Each number is 128 + 32 x the weight over the matrix's rms, rounded and kept within 0 to 255. Layers, rows and columns count from 0.

# layer 14 attention query, 384x256, rms 0.146, rows 43-147, columns 0-63
[[122 137 124 143 133 221 130  82 129 137  91  94 124 161 108 130 187 118  79 108  96 120 121  84 164 159 134 102 108 127 162 128 113  96  64 165 139 167 171 149  55 132 156 105 161 110 130  64  79  76 122 139  79 128  87 132  56 144 143 187 151 136  85 122]
 [113 108 110 152 110 139 107 117 130 171  78 124 108 103  78 150 174 165 150 178  99 136 119  92 129 142 182 101 153 150 160 120 178  97 110 127 107 149 142 148 108 121 116 168 125 144 127 127  95 128 148  92 118 128  92  44  62 139 129 133 109 150 101 119]
 [139 160 157 101  64  65  95 152 115 141 143 136 116 160 122 229 143 101 171 105 117 132  96 157  97  98 110 206 116 141 109 127 119 151 110 109 182 119 132 122 124 136 108 185 112 186 140  71 179 130  70 105 113 175 126 167 150  82 135 135  71  69 118 145]
 [123 151 145 154 157 111 133 105 151 112 198 120 199 111 132 195  92 114 141 141  90 139 164  80  88  79 118  47 164 157 170 131 124 111  91 127 113 166 115 110 162 122 150  98 134 136 120 115 125  64 144 140  92  98 140 121  91  88 136 127 156 141  64  70]
 [137  99  50  59 100 161 141  83 119 114 190 178  81  64 121 158 130  61  86  72 143 132 148 173 165 169 134 128  72 115 153  96 121  65 125 128 130 125 118 153 142 164  70  62 151 117  88  79 107 118 167 120 182  99 115 143  77 133 110 121  97 124 115 120]
 [135 117 122  93  80  63 136 148 130 149  97 124 166  90 122 105 153  85 131 114 119 106 176 124 145 145 132  57 166 125 115 100  73 128 118 140 139 130 188 128 147  89 179 131 108 137 156 199 147 160 156 165 119 177 159  94 128 119 139  71 122 161 132 168]
 [106 123 109 108 209 156  88  90  94 112 167 168 223  86  66 100  60 147 173 184 169 120 137  90  49  88 142 130 134 135 142 114 123 164 133 198  63 166 190  94  98  93 161  93 148 169  96 131 152 114 186 112 121 162 176  91 154 148 148 175 135 109  86 147]
 [145 118  96 130 104 102 128 130 140 135 137 112 155 119  90 200 199  40 131 160 120 129 112 125 138 165 139 107 130 111 127 156  70 125 186 115 128 144 115 122 112 123 129 149 127 115 155 139 106 119 156 132 109 146  94 116 147  95 148 135 125 106 110 154]
 [135 155  89  99 107 120 105 180 148 159 139  73 174  75  96 142 188 111 111 135 115 192 131 120 113 107 133 112 128 193 112 131 147 161 173 136 104 110 176  81 129  99 116  99 143 128 175  95 137 112  92 157 196  99  95 164 160 107 142 135  83 118  83 136]
 [107  93 119 107 147 107 169  93 152 106 151 128 145 118 106 175 130 116 171 152  84 130  86 128 158  78  61 160 137 159 159  65 156 112 147  67 127 115 171 151 106 155 140 147 137 120 181 117 137 121 180 149  74  93 181 115 131  97  63  87 168 137 143 127]
 [134 105 127 103 157 132  31 119 148 150 167 117 124 114 107 190 133 151 147  99 164 113 116 133 122 185 128  86 134  64 133 109 145 175  57 154 222  87  67 139  95  87 103 102  56 186  91  87 115  96  87  40 152  93  79 145 111 109 113 187 166 116  79 143]
 [152 113 135 124 121  81 177 167 183 175 137 107  95 152 112 119 125 114 147 149 125 126  90 111 153  67 159  75  81 167 120 169  95 129 120 139  87  88 169 142 122 126 133 107 198 136 134 154 146  93 172 170 127 114 138 102 103 196 185 101 153 173 127  82]
 [104 115  90 137 123 117 170 114 142 141 128  57 102 151 119  97 114  52 131 130 141  25  94  93 111 110 143 117 158 156 109 148 112 105 161 142 109 105 139  50 113  57 144 116  89  90 150  75 144 121 121  90 146 185  60  64  87 131  80  70 163 136 222 127]
 [ 66  97  97 102 112  85 153  97  76 187 125 109 128 131 128 159 132 121  62 153 138 101 155 217 128 116 112 142  35 190 131 118 164 114 159  75  74 138  85 119 144 145 177 127 143 174 104 183  98 160 153 100 114 201 131  78  98 172 237  55  77 140 134  97]
 [139  97  76 129 104 154  83 110 108 133  96 116 150 105 200 133 162 117 228 181 154 113 140 117 185 131 204 128  85  85 157 138 156 187 197  74 111 149 152 138 102 111  93  66 127 145  54 122  60 123 123 214 135 157 153 153 114 110  62 106 144 155 195  99]
 [ 61 114 144 148 125  94 107 156 168  82  88 147 123 130 130 125 164 122 158  99 106  55 170 114 129 120 157 125 165  68 121 159  96  81 131 122 141 113  96 147 219  99 159 186 132  99 105 154 162 111 178 123 166 113 115  78 101 125 190 126 149 142 167 110]
 [144 137 173 199 189  96 121 137 142  75  67 130 184  52 162 104 151 171 135 114 126 100 139  87 111 127 147 151 135  97 133 150 113 163 112 129  85 135  96 153 156 108 122 138 124 159  81 140 190 118  90 105  93 102  83  83 208 107 160  82 166 159 141  92]
 [148 104 121 115 133 153 144 121 141 106  86 115 170 108 138  76 130 103  73  46 158  79 103  85 122 127  54 117 107 164 101  59 100 115 150 115 192 151 136 118 143  68 139 142 108 136 144 101  62 117 131 157 124  66 132 191 145 100 153 122  97 156 144 117]
 [142 116 130 132 206 167  66 130 129  70  73 123 168 148 163  68 114 190 101 141 147 129 186 108 109 185  57 107  91 107 137 156 167 105 108 162 158 126 129 133 122 140 168 115 100  95 168 142 142 144 103 128  38 131 167 124 155 121 121 171 205 132 123 110]
 [ 73 128 140 160 142 156 143 173 147 102 137 116  89  89 136 118 186 107  82  96 193 116 155 197 107 121  89 108 112 155 103 141 136 154 163 137 140 126 112 143 133 108 122 131 150 111  96 144 105  98 153 112 143 122  95 183 146 140 148 128  95 153 127 155]
 [ 91 199 111 107 199 122 125 117 125 150 160 144  62  57 106  68 158  83  79 139 162 139 115 186 148 157 154 146  73 130  83 155 170  80 166 165  71 183 192 188 103 133 110 129  92 141 164  98 116 163 136 131 157  67 170 146 138  87 144 197 144 102 122 153]
 [129 104 160 127 152 113 136 116 147  94 118 139 158 136 159 145 128 131 106 151 113 132 134 127 134 118 112 109 111 121 122 116 132 135 119 129 139 134 152 126 149 147 111 109 124 144 137 114 147 107 116  97  78 128 119 131  77 125 129 148 127 151 113 152]
 [124 116 107 142 111 118 159 122 133 127 154 122 155 118 129 127 137  95 157 119 111 138 129  95 136 147 136 163  91 133 128 134 121 124 118 108 109 141 144 114 109 130 142 139 121 125 127 131 119 108 116 123 119 109 138 129  97 125 139 136  95 139 133 149]
 [128 131 105 142 110 140 123 115 147 106 108 138 110 122  96 105 113 123 131 131 122 135 143 170 126 124 108 157 148 141  92 153 174 117 133 130 140 113 135 114 165 104 124 143 122 161 121 135 111 140 105 132 112 178 141 129 132 110 119 124 155 118 119 111]
 [115 143 115 162 120 121 131 161 142 142 140 114 121 134 107 165 114 127 115 117 126 117 137 119 139 129 111 112 124 140 125 132 157 138 105 129 123  98 137 107 136 138 138 138 114 131 147 132 111 139 132 116 140 134 135 101 107  99 147 112 125 120 116 126]
 [118 124 130 146 108 139 101 167 132 117 100 145 133 127 119 140 117 124 160 107 118 121 119 114 139 106  97 109 138 117 121 137 119 163 137 112 119 109 121 107 131 142 151 158 126 138 125 113 153 103 119 140 176 125 165 149 123 156 136 149 143 146 123 128]
 [137 130 143 114 161 156 124 118 117  92 124 163 161 142 131  97 145 109 111 186 127 164 123 116 128 169 122 135 108 104 141  97 131 133 106 146 110 128 146 156 105 102  97  90 140 123 125 135  92 142 137 123 113 109 110 127 113 133 113 132 131 136  99 159]
 [116 163 123 119  97 125 115 153 137 141 115 152 114  89 103 107 132 129 162 128 127 117 134 130 137  85 101 108 118 141 114 166 138 111 120 142 135 147 146 141 120 195 136 153 106 134 140 111 116  97 129 148 120  81 121 156 125 150 124 124 150 125 136 115]
 [145 135 130 150 101 128 113  89 139  97 146 129 147 142 121 161 125 137 117 113 120 139 160 109 108 167  91 137 121 114 162 141 114 101 115 143 148 106 120 150 136 131 128 122 114 108 170 195 109 163 132  98 108 127 104 122 124 104 124 112 146 119 141 116]
 [115  87 136 140 101 150 135 148 121 166 117 150 114 140 124 128 165 143 146 103 115 147 122 130 150 100 131 147 104 101 128 146 152 147 113 153 124 117 123 133 123 140 130 145 142 103 131 121 124 147 112 167 112  96 141 153 138 144 152 146 158 136 123 141]
 [136 150 137 128  90 108  86  97 141 120 141 149 162 122 109 138 140 128 133  93 104 157 146 132 117 149  91 158 115 131 141  97 126 138  99 122 132 138 134 149 136 109 135 113 153 136 120 101 133 140 124 140 109 157 145 105 156  92 113 119 163 112 122 101]
 [141 114 130 110 111 109 147 155 138 124  87 113 131 134 101 129 114 125 109 199 143 142 108  93 121 110 177  97 118 116 107 142 142 116 117 120 142 173 119 149 128  91 152 135 138 148  93 121 118  98 118 160  79  94 117 111 107 128 164 125 109 129 107 195]
 [114 105 117 126 118 169  96 153 153 167 121 126 147 128 145 127 162 144 141 152  82 117 104  90 120 116 140 135 144 184 124 158 164 156 151 130 111 144 109 125 120 183 150 163 141 139 123 105  88 137 137 103 169 106 122 149 115 135 123 152 130 132 141  94]
 [111 149  92 169 164 140 126 100 136 151 179 172 169 132 123 127 124 123 118 100 127  98 144  97 155 129 109 166 161 129 127 121 153 161 139 123 126 123 159 114 120 128 133 106 122 123 181 158 117 171 132 108 194 131 140 150 108 114  93 130 172 127 138 118]
 [130 124 107 157 117 109 167 107  98  88  78 120 158 145 149 120 118 117 144 122  95 139 133 171  80  87 113 109 140 119 119  86 167 109  97 108 141  76 139 147 155 124 109  90 114 105  85 140 115 127 134 140 143 137 115 118 128 157 136 138 107 109 106 140]
 [104 167  84 137 179 140 108 174 112 160 100 149 118 116 115 100  98  86 149 116 166 107 150 147 118 133 132  94 166 171 122 118 184 156 134 115  83  93 128 118 145 180 159 128 131 146 148 146 102  82  98 124 188  80 164 132 150 163 152 127 125 212 124 159]
 [117 168 116 120 138 190 145 135 109 105 157 172 142 136  86 126 132 139  90 124 113 174  81 148 110 158 164 131  59  92 151  95  43 134 103 162 175 122 167  92 171 149  85 130 183 154 162 138 154 165 162 129 125 116 199 136 158 184 153 109 133 143 103 132]
 [125 172 169 154 129 127 197 164 173 138 131  51 153 148 131 166 136  91 142 178 126 103 133 145  85 171 175  78 143 199 146 113 148  58 181 138 110 126  62 119  70 143 131 105  80 191  70  83 155  98 195  76 148 156 144 135 113 148 167  62 135 147 102 171]
 [116 163 111 109 191 165  85 161 142 132 158  96 150 144  78 144 116  81 165 146  78  87 160 120 122 161 151 226  88 223  94  94  86 140 169 162 161 163 137 106 103  71  69 155 129  91 144 108 130 198  91 119  95 171 154 170 161 176 102  73 110  56 116  63]
 [ 74  99 176 109 170 189 146 157 174  89 209 124 116 117 141 139  63 103 104 166 183 141 105 130  71 119  83 148  78 126 156 107  78 153 152 113  53 173 185 135 150  71 103 173 144  97 119 181 142 137 102 155 147 124 202 144 222  76 110 129  53 106 183 104]
 [131  82 127  63 131  91 141 173 139 167 134 142  55  95 123  88 139 133 173 164 123 184  97  84 166 110 123 175 103 130  96 159 127  83 179  78 150  79 169 144  54 120 121 128  93  90 169  92 193 171 100 108 195 101 161 128 129 130  98 164 107 201 138 118]
 [ 77 159  90  94  74  87 146  97  94 148  94 137 122 109 113 127 166 139 119  93 155 192 140 135  67 166  91 137 114 186  96  68 177 194 170  94 126 170 173 153 117 122  56 131 195 151 132 107  97 208 175 114 113 204 104 170  71 147 139 122 116 123 216 152]
 [ 72 191 129 146 140 215  59 136 141  46 126 173 145 114 152 160 140  96 178  98 153  58 194 172  86 105  29 156 116 117 133  80 133 117 193 102 143 110 142 206 116 157 109 148 122 143 108 114  96 125  85 123 109 147  80  80 174 192 161 187 100 173 201  97]
 [169  54 213 137 106 148 108 165 205 105 105 132 125 168 155 200 175 148 154 156 150  83 126 191 137 121 193  93  84 190  97 194 170 130  74  79 155  32 104 162 115 125 162  78 155 152 108 123 140 112  61 104  94  97 148 198  98 181 146  89 176 105  79   0]
 [122  99 151 133 169 116 106 133  47 222 144 146 117 216 188  77  89 183 158 104 176  91  43  98 181 124 116 143 138 111 133  23  77 173  85 111 143 126 176 188 210 112  93 103 124  82 117 115 173 132 141 135 113 190 168 218  60 116 148 161 126 128  49 123]
 [ 77  77  98 176  95  99  90 120 218 160 131  84 134 217 137  48 124 136  92 190  83 159  94 168  80 126  92 101  77 182  95 234  23 151  79 225 169  67 168 145 132  74  40 192 149 148  88 177 146 159 143 180 108 139 105 100 146 108 125 132 139  66 152 155]
 [134 153 111 147  28 139 134 154 131 196 175 127 138  97 110  86 141 145  96 137  63  66 158 124 107 130  65  65 131 134 119  67  92 108 135 135 176 184 135 138  58  87 139  89 176 146 102 137 108 189  71 139 115 134 104 168 176 156 134 119  74  92 131  85]
 [143 241  90 151  92  93 119 132 151  72 143 170 181  93 170  74 176 131 128 159  89 120 103 219 152 220  97 105 100  89 124  99 119 138 117 113 168 134 144  62 154 145 111 133  86 154  56 153 146 102  97 128 137  98  78 197  72  69  79  92 124 123  74  90]
 [110  96 155 130  48  75 149 113 179 131  96 111 189  50 135 184 157 163 166 199 131 109 142 129 131 114  95 166 206  75 162 110  83  98  68  74 140  59 126 159  88 139 206 126 174 161 151 210 114  88 149 123 104 177 176  72 180  95  47 179  95  87 143  97]
 [112 131 146  95 163 126 167  42 112  89 128 132 164 236 168 125  50 118  99 164 125  89 153 136  83 142 145 149 154 153 127 103  84  87 118  68 146 127 128  93 138  92  62  87 180  86 142  50 109 134 151 167 158 128 242 114 116 121 184 146 111 146 141  59]
 [136 114  92 156 147 158  91  32 179 245  45 227 177 153  97 120 153  91 134 106 181  99 195 121 127  82 101 111 138  31 180  40 181 139 116 103 148 101 156 148 153 204  96  81 104 135  95 182 198  86 140  70 205 196  96 167 139  42 190 127 121  90 130 143]
 [168 149 133  56 102 218 147 152 127 159 127 152 105 174 189 113 115 112 109 185  77 122 126 146 139  86 159  76 134 119  52  57 154  66 255 104  99  80  93  98 104  90 178 165 148 116  85 196 157 112 167 178  80 146 128 104 110  64 165 145 145 106 128 146]
 [ 96 195 138 155 132 168 105  60 101 107 113 102 129 195 136 118 155 116  21 170 178 178 150  55 159 186 111 125 215 171 146 111 160 101 118 131 183 230 122 100  76  82 147 102 139  57 107  96 112 164 114  91  85  83 116 146 186 217 127 115 160 152 131 110]
 [132 157 174 116 143  92 128 148  98 109 131 150 168 129 158 127 126 135 123  89 128 126  97 116 133  92 101 129 118 118 103 130  94 123 113 146 130 130 163  97 119 113 131 137 118 125 121 134 123 134 113 144  99 116 130 118 126 144 152 138 114 130 128 108]
 [ 95 147 109 124 138 150 106 128 129 120 115 104 143 142 155 110 144 141 145 122 131 135 120 140 136  99 154 110 121 153 102 112 108 134 121 119 116 118 121 114 113 125 119 136 130 139 142 146 156 112 109 110 107 150 152 117 117 132 109 124 103 118 129 131]
 [112 111 117 141 144 139  83 133  86  97 126 143  99 130  97 144 139 133 110 105 124 130 116 123 163 116 114 102 136 152 102 145  89 147 156 146 137 119 136 149 166 161 106 129 117 142 103 126 107 116 135 116 119 112 129 130 143 129 138 108 146 141 123 126]
 [138 163  87 160 139 107 148 152 135 159 123 136 109 115 106 126 156 130 135  97 127 100 121 104 143 128 148 135 140 123  99 138 156 135 120 111 131 139 110 129 151 174 137 140 126 120 110 117 146 132 139 143 126 139 151 130 128 131 123 151 100 138 130 112]
 [140 114 135 131 115  91 130 104 162 124  98 157 162 135 148 127 128 101  99 114 132 160 166 114 125 108 115 125 143 102 121 136 157 155 116 139 100 112 121 175 121 102 103 133 118 115 105 139 129 117 119 115 112  91 128 115  92 132 119 125 143 133 141 172]
 [138 161  98 125 123 126 129 129 132 108 164 110 124 109 110 127 102 137 114 123 118 119 112 130 132 142 125 105 103 109 149  80 115 104 131 147 145 137 137 114 126 115 146 106 127 139 144 117 114 138 141 100 100 133 127 124 120 116 110 123 144 101 119 146]
 [136 109 109 125 123 166 113 117 142  96 109 138 150 115 113 112 128 109 101 133 119 131 107 131 136 139 149 160 124 101 130 117 149 138 120 130 149 127 161 136 124 108 104 119 175 114 110 115 125 117  98 119 114 133 138 131 132 121 145 132 137 133 138 145]
 [131 141  89 171 133 101 157 170 136 161 160 134 106 137 107 158 122 132 146  78 132  98 149 151 121  87  92 141 138 124 100 120 137 129 128 118 131 127  89  92  97 187 120 155 135 105 131 134 163 144 185 107 195 132 145 139 147 141 107 115 123 127 118  93]
 [161 138 116  99 122 142 107 120 121  91 111 119 188 112  94 121 120 122  84 164 141 152 109 156 113 166 131 112  91 122 130  98 143 128 118 131 125 177 180 131 131 107 148  93 136  90 120 161 124 135 104 126 104 126  96 112 138 116 143 131 172 116 127 170]
 [ 86 115 129 123 149 155 149 106 101 185 203 175 106 126 131 116 105 130 172  76  99 103 148  87 131  93 132 155 111 148 113 108 117 153 103 118 132  47 138 121 136 137 116 139 146 109 135 155 140 189 115 105 148 120 158 122 161 157 105  82 164 110 164  67]
 [110 118 149 108 115 161  78 122 104  99 114 130 141 147 119 122 104  95 106 169 101 104  96 113 132 156 120 129 113 176 119 128 117 142  97 110 102 130 138 139 148 118 160 126 125 137 123 113  95 134  97 145  74 120 127 117 146  88 124 121 138 118 141 158]
 [161 132 109 129 106 149 103  60 133 146 138 137 111 105 138 114 165  66 110 111 117 151  98 114 142 121 108 100  61  95 135 100 118 146 133 133 150 118 129 186 112  97 111 146 159 106 147 105  97 136 120 163  76 123 152 182 123 142 112 128 108 147 147 149]
 [120 162 105 156 115  99 115 165 147 187 131 113  70 109 169 140 154 167 145  81 122 131 106 107  84  90 106 156 137 112 128 145 127 123 149  98 128 108  84 125  98 161 116 170 118 149 146 127 153 143 117 117 132 132  91 118 130 148 113 127  84 139 133  84]
 [135 134 161  73 134  63 138 126 163 146 136 119 198 144 110 149 120 105 121 164 104 148 112 128 114 125 162 102 129 138 142 157 123 120 156 153 143 137 104 157 138 127 144 118 118 148 129 150 135 131 136 124  80 174 122 142  90 134 156 128 107 133 100  94]
 [123 167 161 151 149 106 131 131 138 171 122 107 107 130 157 118 149 208 172 115 113 145 146 126  65  79 155 149 170 121 114 155 191 126 154 104 135 117 113 122 141 132 147 107 137 162 119 163 148  93 137 152 120 125 136  88 120  97 182 110 149 164 121  24]
 [127 144  81 166 117 156 188 103 107 113 151 188 124 193  80 127 143 117 114 115 142 113 181 118 166 118 108 159 130 136 110 111 105 129 113  83 136 128 161 169 154 190  77  67 174 135  76  99 177 102 156  93 104 134 130 166  15 166 134  51 102  54 121 133]
 [187 138  69 119  38 149 176 140 164 183  93 132 122 128 159  97 155 168  77 114  96 140 206 155 141 177 209 117 147 161 111 138 100 132 118  58 132 144 148 116 113 151 172 108 177 164 117  75 139 130  75 100 181  87 119 138 136  91  39   5 122 174 171 144]
 [ 99 114  95 128 113 169 136  93 112  74 161 108 178 133 151  18  73 115 145 126 228  71 104 131  63 116 105 156 115 102 116 110 158 174 181 191  56 201 172 126  97  99 136  65 131 121 135 164 108 104 127 158 129 143 173 103 163 111 187 190 111 146  59  93]
 [185 165 106  80 173  69 148 109 181 191 175  54 161  79 110 223 166  78 116 176  47 129  85 142  90 200 148 116 122 110 133 153  38 173 216  93 132 157 102 154 122 204 185  71 132 217 166 151  82 141 100  36  72 117 159 119 139 120 127 194 164 151  46 123]
 [114 131 108  58 115  98 162 173 124 145 144 131 131  76 154 139 154 129 154 109 155 175 133  88 112 133 157 142 138 193 133 169 128 105 126 154 108  71 182  85 190 129  98 135 160 123 124  48 134 132 187 149 158 147 100 202 132 103 120 122  40  64 154  90]
 [ 88  67 108 167  85 145 139 115 240  92 158 137 158 155 155 106 104 112  71 178 175  70 151 115 150  80  90 155 152  51  95  94 102   0  82 162  91 194 182 112  54 167 128 129 137 130 121 151 101 134 110 141 105  86 146 169 142 134  83  22  67  84 129 126]
 [216 128  45 176 156 154 119 141 151 209 149 146 112 131 157 204 174  76 125 139 187 117  63 200 147 173 139  88 209  90 112  78 108 143  96 171 175  54  85 112 160 113 186  50  95  87  19 124 137 127 176 127 180 102  36 118 174 138 159 125 176 149  92 124]
 [191 139  87 115 232 120  91 180 209 130 176 136 178 175  94 178 147 141 194 100  52 133 159  89 205 128 128  87  71 186  91  88 121 157 195 153  31 102 151 106 155  41  57 124 194 114 162 121 185 158 164 155 135  98  82 112 114 175 196 102 190 128 126 137]
 [ 81 114  39  87 137 187 171 115 152 155 172 107 113 145 107  95  88  52  66 108 129  67  57 133  95 130 124 173 212 154 125 112 151  96 154 168 127  96 168  61 144  83 158 130 112  90  99  96 151  88 102 110 106 176  26 101 118 143 108  61  70  58 114 189]
 [ 76  90 156 113 113 123 117 241  44 150 159 115 155 168 148 166 174 190  52 126  96 156 157 201 166 117  88 103  53 159  87  94 157 159 143  42 131  85 107  92 143 118 139 142 112 144  92 206  96 154 107 104 109 194 191 127 148 141 159  85 143  60 106  97]
 [100 109  83  41 104 173 151 141 110 136 120 175 205 162 126 158 139 144 163 142 114 117 164 128 149  77 145 134  43 141 154 143  66 145 163 151  70 105 149 120  92 101 137  78 102 171  22  90  52 132 186 156  71 205 182  86 133  79  74 135 134  94 190 167]
 [ 66  74 153 197  97 107 159 129 173  33 104 148 106 107 194 170 226 128 109 160  51 103 138 116 138 132 146 160 156 101 123 167 127 144  98  98 168 128  53 135 228 104 105 185 149 121 140 118 185 174 131 139 141 134 200  80 181 138 208 139  84  73 142 167]
 [141 148 165 122 205  88 134  84 131  71 176 117 124  57  34 203 136 113 153 137 114 137 178  91 119  96 140 141 105 129 100 190 157 191  84 121  70 200 138 149 130  94 110 113 169 134  83 113 133  41  94 178 137 147 136 159 125 167  97 125 214 199 139 115]
 [118 149 156 100 184 145  65 138 160 133  81 170 188 129  91  81 194 178 121  62 102  77 132  39 107 179 165 110 106 174 158  83 143 155 122  90 150 115 130 110 169  97 152 137  94 175 137  96 154 136 186 153 129 123 144 141 141 114 143 143 140  14 148  77]
 [108 162 166  81 169 105  58 120 132 116 128 158 190 141 138  38 153 109  87  92 152 106 148 119  93 197 119 166  62 158 103 103 114 127 114 124 211 162 101 139  79 163 191 142 140 113 208 131 115 103 180 124  79 199 113 160 185  69  78 183 170 145 165 133]
 [147 148  85 155 112 201 187 178  78 100 141  91 110  89 178 191 144  72  20 165 255 145 181 159  20 114  78 200 107  79 111 205 114 138  86  99 171 132 146  96 124 114  88  70 193 165  62 183 114 124 111 128  95 139  42 108 109 135 137 129 104 190 147  96]
 [115 189 103  39 152 153 119  93  49 124  70 124 136 129  56 116 169  98 162 102 146 126 123 101  46 116 144 114  78  95  83 170 181 115 166 175  44 165 255 166 166 153 165 121 165 183 127 151  77 164  53 113 106 105 140 205 194  71 135 224 157 168  96 142]
 [163 112 177 118  69 131 117 121 117 139 111 117 109 130 117 114 105 150 120 133 157 102 126 101 168 137 135 145 131 192 175 141 139 175 116 100 128 120 143 125 103 132 138 146 130 146  99 116 136 124 139 113  58 128 161 111 124 130 123 125 128 128 139 162]
 [148  92 143 104 110 124 134 103 134  99 113 133 129 144 147 104 134 129 124 127 135 125 167 147 129 126 130 143 110 132 141 115 137 111 128 143 135 105 115  99 133  94 100 120 134 122 130 115 145 113 135 153 102 140  97 128 130 131 124 131 148 137 126  95]
 [153 118 168 107 111 130 143 140 149 147 111 134 135 132 128 121 104 184 132 161 132 146 130 120 150 123 123 149 140 150 111 104 141 150 112 139 134 116 126 104 123 151 122 142 109 133 116 119 170 122 138 143 100 132 132 121 124 130 132 109 115 146 119 124]
 [134 109 129 137 150 118 122 110 142 105 140 153 147 160 159 120  97  90  94 124 156 131 133 131 128 155 115 132 113  99 116 110 121 109 156 131 100 144 122 164  97 144 124 144 142 116 117 139 122 134 104 120 159 131 121 129 107 105 149 134 141 134 116 134]
 [117 155  98 148 155 126 140 112 148  55 136 105 130 107 118 133 154 117 127  84 108 142 149 128 123 112 133 121 122 118 148 160 105  63 155 133 134 157 100 144 160 104 112 124 125  94 178 133 138 111 116 101 137 127 120 131 149  94 148 111 146 103 126 145]
 [120 104 149 146 113  97 134 142 132 153  94 132 127 158 183 125 172 184 106 146 145 154 116 132 135 122 141 142 156 126 183 122 135 112 112 112 138  91 122 110  87 125 137 139 141 126 133 116 155 129 166 154 122 128 123  96 140 134 119  85 130 153 117  93]
 [159 104 111 120 133 138 132 136 109  95 146 115 154 143 111 114 114 138 133 141 104 114 134 113 120 118 125 131 117  98 119 118 134 154 139 126 132 131 108 112 160 130 117 148 121 158 126 159 130 162 143 163 116 155 148 152 112 142 123 140 129 142 116 171]
 [127 118 100 118 165 112 140 134 133  77 158 112  93 148 129 101 128  89 100 115 125 151 133 154 105 137 154 106 120 141 127 118 133 114 176 111 127 145 126 157 129 118 114 111 137 111 167 137 128 135 135 117 169 128 114 162 128 119 165 132 156 120  97 179]
 [147 112 151 145 128 119 152 136 102 131 128 129  85 154 120 133 144 113 135 108 127 136 129 192 138 147 145 140 153 104 124 114 130 126 166 107 118 144 124 136 128 145 102 154 127 146 142 136 146 153 159 104 145 165 149 139 134 124 129 136 135 129 125 164]
 [140 105 104 113 135 162 120 131 103 127 158 123 111 105 105 108 175  81 132 122 115 129 127  98 153 121 142 172  97 122 140 104 107 152 141 116 116 110 159  98  98  96 107 129 127 196 152 119  96 116 118 151  80 124 148 100 144 113 137 192 130 134 106 148]
 [ 87 151 139 174 148 131 143 100 128  87 106 129 141 120 121 120 117 157 114  98 155 144 174 150 145 118  95 123 149 123 141 145 141 110 165 137  93 106 151 117 138 100 171  88 119 110 136 139 127 140 107 113 132 126 112 123 139 121  99 124 138 116 150 131]
 [135 123 121  85 131 152 177 140 132 115 118 130 154 118  82 100 155 115 129 123 139 151 124 100 140 107 133 103 148 124 116 119 107 130 149 159 111 129 130 110 136  85 121 122 141 142 117 157 178 122  94 142 135 158 138 100 135 118 172 148 127 101 107 160]
 [127  61 133 101  91 143 157 186 161 154 123 137 151 153 160 107 130 178 152 131  99 124 137  87 131  72 118 119 176 121 138 184  87 100 118 164 133 126  86 117 113  98 128 130 115 163  83 102 189 165 116 137 106  75  85  92 111 100 111 128  67 155 117 162]
 [183 123  95  97 104 164 113 138 160 130  86 113 149 110 125 155 121  79  99 122  70 131  99  48  62 111 153 128 145 139 157  97  99 140  88 182 120 162 146 103  95 153 156 169 162  98 177  70 144 128 159 152  75 156 128 139 104 142 134 129 110 163 108 122]
 [162  70 145 159 158 136 126 132 119  98 187 114  91 143  94 148 146 121 103 143 110 170 105 167 168 139 173 174 100 102 118 142 112 100 103  95 114 164 147 113 122 129  71 128 183 132 139 117 139 167 147  71 157 122 146  87 151  93 137 129 133  98 162 151]
 [134 142 151 125  57  93 147 141 158 173  56  83 107 144 111  90 106 173 131 142 137 116 126 159 123 109 134  98 208 187 142 147 179  91 156  97 127 140 101 107 141 172 185 132 116  93  94 136 136 120 136 186  93 179  78  78 101  94  71 104 103 152 150 200]
 [131 114 131 143 143 113 118 170 162 198 139 109 136 115 157 101 104  99 126 136 173 165 134 133 130 109 122 165 171 141 133  98 112 139 157  67 112 179 126  96 147 141 138 134 103 137 143 137 123 100 139 122 121 104 145 128  97 154 102 175 148 136 102 161]
 [219  84 147 147 115  79 112  88  92 103 125 129  86  98  54 168  59  71  84  74 140 100 120 168 155 112 128  68 114  89 208 132 116 137 107 139 109 184 137 131 152 165  95 127  55 110 130 104 112  92 139 224 161 169  91 115  89 161 213 162 142  95  62 188]
 [ 71  45 162 149 173  70 115 121 135 120 109 126 111  95 113 116 122 127  92  99 111 128 144 114 140 153 193 158 140  79 196 167 121 103 156 119  86 114  67 176 140  90 135  94 116 177 128  65  96  30 175  91 133 149 127  64 186 147 150 228  80 205 169  64]
 [103  79 124 163 115 143 144 137  98 150 105 164  68 136 151 177 178 143  88 140 176 126 172 153 106 164 116 155 124 131 158 106 145 130 164 168 170 102 126 131 174 159 155 177 164 158 157 178 108 172 158  54 122  99 154 119 148 137 169 103 110 143 176 219]]